Part of a small language model's weights.
Architecture: RMSNorm before each block, rotary positions, no biases in attention or MLP, untied embeddings.
Each number is 500 + 25 x the weight over its row's rms, rounded and kept within 0 to 999. Layers, rows and columns count from 0. Numbers have three digits each. The size before them is the row's rms in percent of the matrix's.

# layer 2 MLP down, 512x704, rms 0.0285, rows 461-511, columns 528-703
102:538513483545560445491518504471511499493489462505486464495506544488514511555518510485493481455498479492469531475490506499480459473461508465518469542528482487490523494453526528494529473492472496461474489500480489499505516473477442508523473470504465541489503472495475557461498536511485491483480489524574502474471451474500470455532523440494524486511489497514493494508468501510453476490480503480503499503487485506465475512536454505473457485486503454465497532469497487507525474495488490512517519520511521462497506479516471465466488488
095:522500499497527527457476480510510474535500511518499515510520488489517532533527508489464496496471483502520506488497539449490457511531489489495482499511510477522492453492534487537492460512478531569513502508464521483496521497484493499507525505501496483458493445486516495475519488518517493498527562469531525500539508479519494479532500431506484493456488487506535502490484460491505514422458538499482490493500467545512519508473501492477477466479512516519518498488479455454471529450488505488503494534486489418521540498530522516498477449
100:480468472517454462482504514486528473521512527495478526507486554517505469481494468516467479454523458521484527523535486505538532501525482506516479503512505464484516502501533523517492483507509520510500489499483475523488516548544455480495513453520511478516498489480494508492472518526480473537517488483488469508483474532464488478518535527488511484521567526460487466509500488476508517543511505521484534496492473528527513487483479527506498491503478523516475510511482544454512501551468493479487534535489501484513491471516462462486511516
100:485498519507504518515565540519460468525469485512485507538522482493488505536480551515512532511452513503506531538485536517486504462502506514501486532487444492462537480531487494503480482492519523513489498501527512527522488510516564444485495517508501471487494486558522477452485497521515508518480480444527477480478468472522478483494507496516550521534456516490536487526485466512481507538515511506488440503519448514475475493463482513454523497507515467527537504520507530535484504481499485493475527486443491494490480531510514481459512486
097:494500506485564481508528459523466532490502484469500528484507494508514466505549516498523517530496519494505503493479485480551473514514484497492435503496483538465510493492493468499527523493476523528463516455543454467504504530485524494509515496437565499497506507497473521441494537499472471499462476536521481492471508509500522524498498482482456489541500530523478525529457537506535502513520508504470504514475468469439470490533526486441500542499542542511515476499485502494487538521513523492498500518461501552495460538537537522508497492
100:489542498513475549539481506489491491525530492513479494433482543500489545508531513444498473478514535478520501510467538518475494483469521513480493512493509503543474560481516505505533492490497523459490475510550525465529531523513507474492502514485469494506482496509496508483514531517496516489506499497468509510502516500483476498522522519512497478444495471488507495439528484511445522489464519456518478490494486475504501478519539513483488487471490508521485497544500523488494507494508482486507531527439512504510484484534482570522473466
106:488522518516495525518442493495443507540471518488518477516504515505500502554502523499499460507504459530496476503514494477503523460519577493494491486512491497485488502537485500510503481494491486506527537524518470508523491472480481523510528526509489446493472485458480474497505545490470532467524495451529493490467497474505480506522502496528495497494525470508491522496512474512526539535457490481495471480513525493483474495560498529487537514477509532507534513480455563526491501504498499477529495531506505514516481496488480515519514517
098:498473510519512480489536556491519499469503524488516506498504496432458500553474523520477498518423459488463475448497480518517504538510497499473531517497484483487487486492468527506476485504521515526555502530494543474470495506502504494502506508511438512507496496527503487488489501498474480517522477496496543496421539503491483466506526514518500490470484496468534540511460556488475517506444483542502529479511475494530518520458486467506489536520515453482493515454482485524508513501495454491532530466489490541480518474541519486538496451
099:497480536482511499527500468486502507489523480509498549472487523537508486445512489442515425470479479504517492486512491492477530503537465511498548479512489501507483468530501530494483516469473502483490486536490517530473499505481503515532457498503533451521446498492459483532491518502474508493473489513488522471469517564532490509502515497517500478479486517470505482542531506484499538522477457521531528480484506508467460431496488482454501507535521478478502456514528505496491492457522523533504516528543564469565497494497514492481525498
104:481515446510476502493532485506520485520532462463517526495518534509535509491478539487464523467471522511517543498467485483450463514533467550481524481501502506516524450513527524493493505499541501505515515454490512539512508517518518470486484464512525547512486516476493494500509460471517575516534532505513521510567454532473475512560519499488470517526502537470554471504497493544493484514485513463493479500502526521517520522531484452485464567512488511520441477483510502505474512452511479482505541518507500466462446489521503464444526495
104:529525517507516503512479471488488536488518465488530537501482498489537553493501493498501443458481535503508485473483470479513508484571551492485496463487495483477524485488510468509486515504512473505498513455503498511437498490497480518509531524536536532451493486485531540526491487497493452508528504583550545514489487498494487439516491485533496490472509547474505526483468509506488485512514466460514493453470520530510465480483512517533486485488534497496515493492474474511520464502492460515493494491481475496507554497525540474491471511
096:464475502478510499547520469481487469506517476480448536470532506464502494454474506482528554509500509525523490514452498502488461525497517529522457509469442518493516547526484505489488544497494523443475481466494537522550506526438471523480435515498474498501481490512509587535497521489487532462433493509527501456484517508486498509444505500497485537476495421446486506493475501511448491447541451486476524494456501462491547525474473530524505540454479479523501479513493541515495518475464492486505533526495498497529484500511494500510514508
101:512506495491502477533490489516515537510496500484516526510487459461524469464468495484488470512483431533525470508501478499459486509449482514547470513455507540498503498510496495506497496483451482484486520522495495499527537478484508529509436526488445504509493517524517513478467518487496469510489452502521481494516542530461492479489456502489485521533501530456509510496498487489451476449525478455499502502538486456477488495482531509510514553514551521534508500521492513509485554481517494493533492481498481534510484500492501505484466481
105:507499511466529491533502524479502522513492522460542490490495533497515491482503504472489484520492485534506478514521456496485459476504507499470511488493494531458500462530521514494491490514490514470518527496450497480528534494468463511496474505492486476504487501492450529507502529507505535489527519457483509503526471472523470526519492492463501465469505456481490518491528490503511499504511520509472494532500484461496499523487485500489512476493510483552528469527496479467537520481492510507520497538464502513529485462474498512449506477
099:460503506511516563494604445534490535500491505432509488495508522513532456529495506487468484531524463513466492528440517490525505470532479468508507518555465544523482472523489524501498495475489543470493510456558515533508478512528499469542530475474557460521445522503492531498478501551496505523510501463534477526472513502505546482505497510483546461493509533518518484469482510467500483520492533508468518478480509463496504485489514507517517503507499515490504515466529488502536505483483533519536508481486518555513488482506488510494496519
098:471492490514484528537523494486543524521472474493541517454485541490509533489528498484516497534474524471479484508497480514518488510529498553478493519505481540523457484476508504494455509530489473519485509495523497455477535496547510455496491551509506538517539508527546501524490455497501512493487561450524521519499517482496485508479510543487497462451515514485526495500531519495465547501496473559539518479437465522531464536486491509547535526537520505533531462481475512490538517481501469545501495523463541462492504503532466488507528500
094:504518511475478487520484487503497540543499491483510550514467514473539530536468508507469467510507479538502529542505519510510510475468499508533479487517501454517510477470499455460504516456469493507461494482540495463497489487508497461493499517521503489492509548529516481530514480507523511473495483498551520544498485509482519508558510478511453512445492509515439501476484494470526484469471511469508515488525552455485526520470524479513503461489527554491527552550505481507511487485450530512504481484493543538479521453494519513468498470
103:473473454509515533518474508488466438532482488481517524520537498501477476435475478486507538491502458503494499473515479477486482454529484486476510483483497519491473517507518535517535516527505487493499486522507493505487498527519455517510501488525546499533520517494477494469492526530518478495476522453480527515511488467511471485501504553495511539490499495476530511469481491505494483533473514487429522472497481512521487495508477514504486536532496478509486498507478462505494486513514499495489477491499524472471488485467507477527487481
097:507519525521454477486493450511510482498483521512494524480523531530479513495469534475488468502506533446480446512517476495522477461536514464508504486506496483450501495526534527460474502509511550502467499454464460521507465577479513473500511483472536518540472489458474507478488462517554498495514468500506474514513498498470503461515473526487528517501473504484481489477493524515500492508518498509499477461506538499476474496496501524567503516509523494494530493515509524480497519487530499480482477513507471520504431499468480530466480482
104:487543480509536566468489505481493482455475504546530505537513517485465468488489513487444554478461421511495547464503489513484490465562462502500485496537499529510507502517516556536509486497518459463508527503496510514450469514494535507460563499496436509523463456526494465555494483475510472487477503449482540527479500485484508478532497488490570503510514484478500473487507502526508479530520475507539489498499533532482502502540468486477499482477510455465565470511551496461489534487512509508523510483489509538491460482456489491481503550
096:505490540534544503510537472547532480485497513509533497482478514502542489502448498476483495496479506477497495493518523516509507472503510519488498495478505490497555524457521451461476463486476528514484475470521539504459508479527512539477513501483482528479489500481467478537478537499512500478514479532483494495491480514544521555490502483486539506491491532459504493491524476501497459501504512500556530484507475502467487476507506501451580481509466535498519491520458488495442539507490511499509504456556502454522468526462513543504507478
096:484547469478494512577458533470489437485557473473531485493484518519522506442498499522497506518511500484480512503515486509471483513512489485522509488479559529492509532462508494529539506490502498504483493532520484500489532434479500519486497462481529506476528543485488505514483473485475496474514508496503494485529517519492498536484475490532475517523484544471514482445548482463496508480507507511477524527458488545475505463541480488533483473446513489526488497513486507485491527503520499520489503461471495568461483503441482486522479513
100:476532464456475532480479473522524465526488510514514474480493507518453486491453519528527516523511467433534501526519528487505495535479459538499500556542412536519475457467515451508481459512539476512535483494510503488483507449476507527475480515488515537482510544479507505467477521473531500497469485483470512467499495485551498462520461467481512511445486536423510481514463495498498512525507522457512475453501522516462494500547503513529504499479503483508514515485538512528524500509464528510510508504534508451524493526458457550517523486
102:534518526476481493488495535537478519471490510533471461478547541504478488537503524512502502479487451482518532536500537491456480499496476500512475461532496455495472468532517524535532512494546467552449480487525487503491510578492521483560459514495544470471546511533523506506508487514486460518516500477505506491510495478475506521546478512528497529445496533447495522474479502539493557496501485446502501545529444457521488521543524535474511523465480492509503518472469473522496492476507508486527526517473477469473473475484499510476492482
103:522468519461554453511517521472493490499461516502528513522488489504463497510493536548493524474519473499490475435473517545508478544460501496500496482504476512507444490465448455505516517515495444490539521509502519486508480536459481485526471490484490543500518503467509460491530492508467512441499478496526518498466493496489489524499461448502497485542481532455450507476511524482534500500493491490476485459511483467469472531462523505482492506511500473480516473486503529514495515532491474498524534466473491551522512487474491531466532458
102:511524488496525511464497479487524493497533469509495481495481527528502508506481530512521466445462495533490517493510483465510510410508514486494494533505485523470498508485502498491484464501481523512503503525459501473476495504493505473509508556521485520487512517460504520515494527523474516489510506466483525520484515474496484456475500534483515493515461505465511458512485486451508493471479461504460524499477477480459457490507517482512477498499510488551514475512480536545514517519521474524467511482485458483465511525530522518450504507
101:492511487490515512464508520522488479541484483490482450538523497461469532527530493506511486499475477501502491473508527516486492533537498472467520486512502528536513503497489511498497503518487486483487490553503511490502519456507534576495480496560485490452474499505517436535494493484500522491509487522430534481500499527511512534565530492543491512528469476495478525479465446499531466496508479532459468525483492498455502513458462527529488516482520557528550495506507546515536466527493506496491558552541462466495497499465536476503500533
093:496504472495497523535486512511482493526532511510504507497498494538530442437470503499505526526479482471484511499450486524477473476514482477498478528502559491482501478481513498484527500510497530517531481489500470507469518503512518476465517479488472438501556471508527567490464490533502515465487449476510545528487545521545498450494534453497543521481494481503576502544471489478466510519532518515509496535487500479484484502501496506509484514486510490472477533467505524500538508532510464482464489518528505538512510482491537561505513468
095:559493480500564464501457521519506459518485486513451494493479469574499500541494501502492435535555485504505509511496521522545505548465518497470477502500484536483516479523471488491493502479500497467486495469509523479540454540561485507515490489474481510542523540525506503549506508480515523500482524507515495469496520471497508498473472508498493472533497411461522502512521487499525503511525492480473470517483494495490493467527517484521491534477542471533522530535447486462463492499469501481517463480490520512482526481509452492464486478
103:496523471473520508503518521514522489523464481499490486527517516511488523521462493531504488534481506460514513554507496534483424537481491492538500478475510489505448498466512527544505485531478518518518506501481484496498557511518545525518522535519513514501479484550488530468499488482497506548451522505490518497506506518523499451543424523504483514470485525500447504509509503491502498465521511463464467468495510464504453507501476476475531518490511542493443493479503447494511543503521499475518498517508504455490482488510501468524513526
101:507488544479491522486523525482466508454447464525503535539504500497515458471514516487488454469553516492518502549478472503487487521579511570511525492488489532507521520491493498483496491494525513488484483504513509493449512504517538504490504504535505472463490524502511466454517504521529507516495463488485479547544517498524500507488497539486492497504512519522513491485520519532528484521524468482503531497489519518469490503468535521517532498524498519498500519487525522503497542531517484476489517515516512491519495504567501519481489480
094:504504541472535455479475532506457525486499517526507523520492540471541483536465492497520512503522535513528552510542512517495511489509515526498495541503506501482480478486506472492518503524517503465508504493576490511530509506452554492470491457470485513528513491438502478462534502498517506514442498472516458525494515507534477499486483487500521468496532491496473530518505507518520514499491463467484476497496522485527506481548497502506510496477494464517469444477486494497505521499475517519492504488496451485539481475519545477434513492
106:503497468436536470519512464474480489482467516460544486546549512466476496486550470490508535520499484481475477499539517494521513464482499538514505513449449514459474491576473526512481486489500497528482479459487479486528531477491468498529560509500441513509498479505514485500467556527499486509520519487533533467525467505489503499482508523517529529569550457490495502521476549478504465519491520484502514520517447480494464551471488525473535550522519487476475491464522486485452446509513502481506478477500516443478490481523480488531520518
097:504502551482464512549505547467452465504529502466534497463539474484513490491514491483492492514510497522489524503497482508503527541494471463488516456507500518511488455525556474488435493513480496512461515521493462519390457484504510511510500495528493484531489492519500508470499511450483520557555524470470483542516502498471489496482476504512494542512535477503587497498504527487511528481515521530480545480473490499508480516505471515526510479509462520518497502510467495489514511484530519481503557485511514506493495529528505511495493509
105:461501457510480548515492473489459577508485526515507502500472480481508559449480497515487490506511523448495453484545501506531502513510508485494472467537487512516486515456502498498470493496510470553494521514512503497509532463483495520501587491517428479466476480526490546519512499572501495495537496496478522504477496477541552523506489488512447462561526515504507475476499482510519480519498525480494502480490490497523492470547486504472502466490525483467510521513481412486535476509473526480532501488484523490546518503507523524474495467
094:491505475476506510518492453521521518508509483519489503502501484484539474480477516470498514483531499567474465501495491531521491535493491519533518532501512494460471558477526509536502533491482482506495492498509503485520462474513487524545482504488509502493457516521454427516470497511501487511540454516536531531521510463508456489482517536516436514433469474501521520484572455530510530504530502500523482517534489491498525493527519476517503520513496507526540503464465515541505511503511520540517496479476474487478482456503520519497477500
095:512553510479520496464509511483518488496530487539468514507506508513502556515527509499462487503481577475485481525457554507521512495460468487497470583501487460548524488543521550484461561517507516498467523532522530481544478523515504522475466518546495482506513529504513442497518473466489519501493490497501504472530508488520486484544532518479492513505446491567490502485480499493502503492509490469508476521518516497480493468488501491514492511522549510521519494484499501512462500484506501471521516485450481477516497473459479483497484473
091:519539537485494486451483523527482469489473502525528476468498510517485542434504501493506450490473524534497521486482497541546529503496527504491466494530488450516435478484488502494504524482479476480525524533509476499555474524522518526466467505519483483499504504497467519499519520484479529489489545474533491447523514496492536502470510509475443531483500543490417534489468507491485512498550551523536485488514471491484535506516497506470478498520478474487498528528451493568479514477498489494492511498497511479541502487490469518516488502
094:538501531517498514490514536472475471499445484461543491483520486507545470533490489471490576495522503496520483484496502468486506477480524501533487549460517518529541502512463511496501524519549483539514539480442504484477513483487532503515491492488499494512551466513519521483530526493525517479533474528583529513524519483524453486505510464512518533508512498494492497508510471526476493516507469471499491483461497493540525485507521492516536497549503480497509536392484474523467521511499527476484533512499492555495476508465508489536536510
104:502511508508483505499474508526475550526490527491499489482477472478524513516499482557491527514501492519479548506500499504560522468486507451485508471488525463484504495507534492495480474486501471531491477514496533510507502499464511471497488506475462522460514489472499538524503432497495472513516523513505510476502480517467518541508511490498467476483451458523531507515489473526527501507491488508496500523490492529462515502495516508475479473514454508515501495486500482496480538465514487500541451539523501446504478515528493471496479502
102:505539499489550486539519518520541516484501519509523472478458521508475542519489490494452488483516470572457507509488468475499491477537495516493499525523499491520481471505492473496532517438499527551524490510471480506507519531464434491477436490528450494512488503509479475526482529492529513487470475498544514467509504503484510530532517502534494489521479453456486489487495496492513503526517497502492484538468470458468530510526484467555474453504469491505526497457479542479497500482507506512501509478492527504521466480482475529443519475
091:537497569515518496508492496484497533508486509492483424456498502520486450500522486528520468488477513473488517525536444492483503458444499431490491509497496484494486437526508503534508483512550460513490489513502538508468512530494531477518483488516536548507530464520503489476432535509487501472504533527503459516497541511474495459537466498520514500509477497507467508460489484465501523477513540533497513430489478502493499493480528526526510498506500464514501485503484536491525485478526498505487548494492505473500479505489498489488500521
097:524504521506497528497464476503464528497533476497507495520527448502469484513527500494502501467525501531517536462482475515483527509514541477585467491466491524503491491484497478443487517490494487473460540474521485496485492483474531480499453486530497520460527471522459500465528558553499556496521472509513493542485493524488511474476506495485483482520496482527524515487458482492513497498467530463458479508513482509535524500479510526509493501511475505480507503482481476469485538478478479518502533486462517515491468474483556472500515539
104:508484496470523456529502490550469525495505491571543496497458481570532515516503500525498469490491501568504507518540488474487491527504542534555469502503485523485478508460481504466532475528494530516470513510491513499505499479509490498522442506508549474501510491532552491534468518469493480458482498508461437503527534512512476514507521499522509506504527489464562470516492473501506505479506488477508512512509471483492513508492515525485497517482504489507498471507536480497489460549509491540491490526528503492507515506451501500505454473
102:533508451520522470503518498502486525509521516507515518472501493511541486487482524558516483474475485483526490479504487509478501466477442515509491511503474456509487488508513508471472468492521517467510508505494494487486518491516495515513536517523519505512539513488524468490518515489512454500478522540506550494494519492510496495520501542529499506510496520452437521444508500498523486511509531501491495507488464538496489440476471460487505538498451468466497560526496476507512499483480471492477513501470508466472484498515500442535501416
097:528464513453513503517471444500515484510531509511488525462500516414472501500483468488473487506477503518493521529565518500512540523532544481442455536551508515517512493540487518487478489518556482510532507479522479517485503494505474503522515525537536502471448518513506520480495527503519500528536541453528495530515529489494544526484497452502503527512496518457561506503515508475529522462502477504520513533520541479487527534454495480525498526525514467505514498496489494514468535485497511448459466480466476510504531464503485489500466521
101:511520534551533504523515467503483529485448522498505509524493525482474496480496498476514545449511562464517493528508488479509548493558507496518516493489490474511518550493485512500541509503526454500481464482508500470555476484462481475531479501521509533498461520491521531477521471516504526455475495494506479526462474494501520485450483562514542504521512481529550513519509486460528501466494485531463492476528453494454507512456546486467506497524520499476535492498552503498488520471510495520506467506546524501519566477517507497525517461
096:463483488488505491521496523511516458492457485503448523484494503488512494501521490447503494513520485518501437488462508510486459520491503485506551514500507471511543524486502495506436504463514497498534480495508495470493468519548492492487538509547459535529458539499530489443497536493505509492503492500481511520496508504478509509490514529485473484475529480480515506556511521441527478486505528488503499500510478486500487529519488538501514519488533481476476536502473479530497468534527519462503508448472497451518503495479521536472515484
096:511485467477502527486523486499487509497523483451502454475504518515524529505480530522467485521492528504498524544523495537471516570540498507495473477526479491492492539505556461506502481493480485495480511504501537515488540491475481467508580507517478530493461510455495515491505539496507516508473517489462495516520516516516476509517538418541477488472483545495500527486490530535493485511509496479514505505524551560497458484499487500518486497493480510433525473534503527479477511515512503465523544537466472510506538502496477478508512521
099:502502482508518490473486499500517487519464490529521495476479561480512498483480512480485527469542504514467483506514555496495481513471438504476489561487464526519512450499505463491468480467497532490476485493461486511502463483509495493482528469503503471483540482480494498505499465535530487480492452474470488530541494471480508468521469494488511522477489481499559510529472493490492494459486514504483488507517467513508500495504509494481477529502493488494504502536479507497472472505475478436514519514490496487482520499496494530521486495
104:522503535527476525490467460512512544468481500529527481472450517502501492508534518479506527501525524520491557507525533522492520475462530519541492487514527526485514522499491503478508507500523499489491484476493519485518500453526489553522461488509495501483492476505489514502467483522501500507492485541480529501485505519536521512477490490506515491498506495425503501505534489523534484465498538493488489518483506547491508490488493511502521425507488538489513532503516514525525535506470491466483532502515469531490515503531497519516534476